Weights of a small transformer language model.
Training: a variant of Adam for these matrices, 270M tokens, 4119 steps.
Each number is 200 + 30 x the weight over its row's rms, rounded and kept within 0 to 999. Layers, rows and columns count from 0. The size before them is the row's rms in percent of the matrix's.

# q: layer 12 attention query, 384x256, rms 0.0549, rows 73-75,201-202,328-330, columns 128-255
# k: layer 12 attention key, 128x256, rms 0.0511, rows 72-74, columns 128-255
q328,090,190,136,255,196,225,174,190,162,162,190,194,171,180,250,220,187,223,242,126,234,234,163,189,171,220,142,165,135,182,212,241,209,193,207,203,232,243,218,224,211,190,209,188,259,248,148,198,215,211,215,180,206,227,220,194,184,220,175,160,173,173,197,171,247,206,180,249,191,117,223,201,194,208,217,192,192,186,146,223,211,186,191,198,231,141,197,214,183,241,205,202,216,149,217,187,197,214,201,203,164,247,192,179,262,181,210,115,190,185,167,220,200,230,190,245,206,224,181,240,195,180,219,180,244,206,168,186,166
k72,071,186,202,224,169,247,183,201,146,208,263,226,159,169,231,233,173,204,242,204,193,209,200,208,235,203,162,232,206,196,216,224,164,251,167,205,180,181,222,146,197,190,182,246,240,183,172,189,174,202,176,165,227,157,228,225,228,199,208,168,212,184,223,213,199,227,134,169,199,154,137,240,246,221,213,218,218,205,240,195,213,125,236,182,249,207,214,209,164,226,127,235,261,252,195,236,195,232,168,201,199,255,188,158,191,250,152,223,212,189,218,185,230,136,217,237,217,178,218,177,204,208,165,191,188,182,118,178,191
q73,078,233,223,216,174,199,187,193,201,186,162,202,187,184,185,187,181,259,191,197,210,176,232,218,177,187,197,247,227,254,219,171,149,164,178,196,191,193,144,214,208,195,222,146,189,225,240,168,207,218,209,202,204,198,200,216,232,179,197,245,207,230,242,186,202,179,208,208,209,211,200,221,124,162,211,152,199,139,168,246,255,160,204,188,215,234,253,216,222,166,186,213,198,230,164,216,205,167,202,257,201,235,177,211,154,180,124,186,167,207,216,215,184,228,171,219,198,148,214,187,198,206,266,172,163,211,186,199,189
q201,080,227,166,186,153,191,199,113,184,212,185,189,217,221,164,235,213,213,218,236,243,224,234,240,223,256,247,145,238,217,241,208,179,208,242,222,217,208,211,205,182,189,139,185,160,157,267,256,210,212,163,212,247,181,183,230,207,198,195,173,202,179,250,184,194,186,231,215,220,262,220,115,192,163,188,213,175,161,212,207,194,193,195,173,169,208,207,177,242,177,195,166,196,190,139,214,174,220,188,198,178,248,246,196,139,222,151,231,151,212,229,190,213,249,205,213,139,209,203,191,179,194,275,185,145,233,157,175,161
q329,082,182,160,198,173,194,228,201,189,218,130,173,174,216,189,221,221,205,90,134,207,218,201,187,175,181,233,200,181,215,232,197,234,178,198,173,229,275,184,165,168,251,244,251,202,218,247,212,241,244,223,193,196,186,166,172,199,220,212,185,192,146,239,192,188,162,193,208,208,230,176,168,167,195,188,150,228,197,177,207,221,218,219,223,187,230,185,173,196,166,171,198,210,240,170,232,173,221,221,230,200,195,276,196,202,212,217,207,229,236,231,176,217,195,244,220,167,179,194,212,198,206,287,232,235,209,205,182,190
k73,067,194,208,242,188,182,243,209,209,197,279,175,215,229,184,208,172,182,171,207,256,215,203,171,171,163,188,212,161,208,141,191,235,192,172,222,155,181,180,193,232,204,151,214,208,156,201,177,183,208,227,213,181,203,184,173,198,167,233,221,202,261,140,201,216,203,187,193,183,164,191,219,197,222,178,217,217,221,182,234,218,209,208,199,197,176,232,206,160,209,239,209,135,202,245,117,182,212,170,163,181,161,122,178,155,182,189,196,223,206,234,203,159,118,217,170,222,227,233,207,198,220,171,190,215,200,205,209,239
q74,070,225,213,181,185,219,172,229,210,215,156,271,194,219,240,195,217,192,174,212,142,218,237,193,129,203,212,183,239,244,161,120,190,247,150,178,189,165,203,148,207,230,275,195,189,255,223,212,163,190,153,165,223,253,154,179,204,259,147,233,177,237,183,230,162,199,129,171,236,222,180,171,179,189,231,215,223,208,219,194,195,253,177,203,189,215,190,210,140,213,197,199,167,226,231,217,241,236,242,197,188,155,220,216,171,191,211,139,226,202,183,179,204,276,229,223,203,146,216,202,210,144,176,189,192,191,211,200,227
q202,080,247,161,195,204,218,230,185,158,185,188,187,209,175,205,213,143,171,204,234,111,190,237,185,236,169,182,182,248,184,180,196,204,190,178,170,226,190,176,175,266,224,227,171,201,214,158,172,202,229,191,149,158,179,193,189,216,250,182,211,159,220,205,199,226,219,128,196,221,164,192,207,233,247,251,188,285,226,244,158,214,243,237,169,204,191,244,239,233,131,214,188,128,231,167,183,233,204,222,196,218,212,270,178,218,198,215,189,244,162,180,202,147,238,198,202,245,136,246,197,231,200,253,154,202,185,163,206,204
q330,079,204,175,174,200,202,188,178,184,198,239,192,155,211,207,201,193,183,187,180,149,233,204,168,188,191,211,192,201,224,160,208,168,255,187,186,219,254,212,197,182,216,193,189,200,197,154,159,177,186,183,202,167,174,176,190,184,231,162,294,216,238,192,167,208,190,185,217,208,199,199,236,188,197,171,169,278,188,166,160,193,216,181,166,176,247,192,229,174,184,224,226,173,197,204,226,196,195,221,204,234,195,193,206,273,200,250,147,222,209,182,228,167,245,171,212,224,159,240,192,177,239,234,180,211,223,210,258,167
k74,064,171,192,205,242,145,201,228,236,174,199,245,259,212,187,203,180,216,205,194,207,212,199,219,234,194,156,165,209,198,159,168,204,174,207,204,182,191,202,230,182,195,194,211,210,208,177,174,180,242,191,177,203,197,264,213,205,172,211,238,203,178,201,166,221,213,219,196,190,197,192,236,128,166,237,211,191,163,184,217,165,202,203,155,212,189,205,191,256,194,160,204,161,232,182,165,190,147,195,157,192,174,170,156,164,187,206,167,185,211,196,198,180,168,210,167,183,165,183,235,232,251,239,183,169,215,141,170,231
q75,085,166,162,191,203,227,201,187,146,205,190,178,186,198,182,198,175,213,185,250,216,194,197,208,222,204,236,271,200,221,198,214,205,166,163,179,240,180,190,185,229,200,223,191,198,184,281,189,223,231,230,208,248,214,216,210,137,177,201,164,208,146,149,223,233,221,219,206,268,331,184,147,196,200,199,161,239,186,229,143,236,169,162,193,214,246,174,203,231,208,182,216,192,171,178,223,201,223,187,170,214,209,206,199,232,255,152,224,197,198,201,244,258,156,223,160,202,215,164,129,207,188,224,209,198,224,207,187,245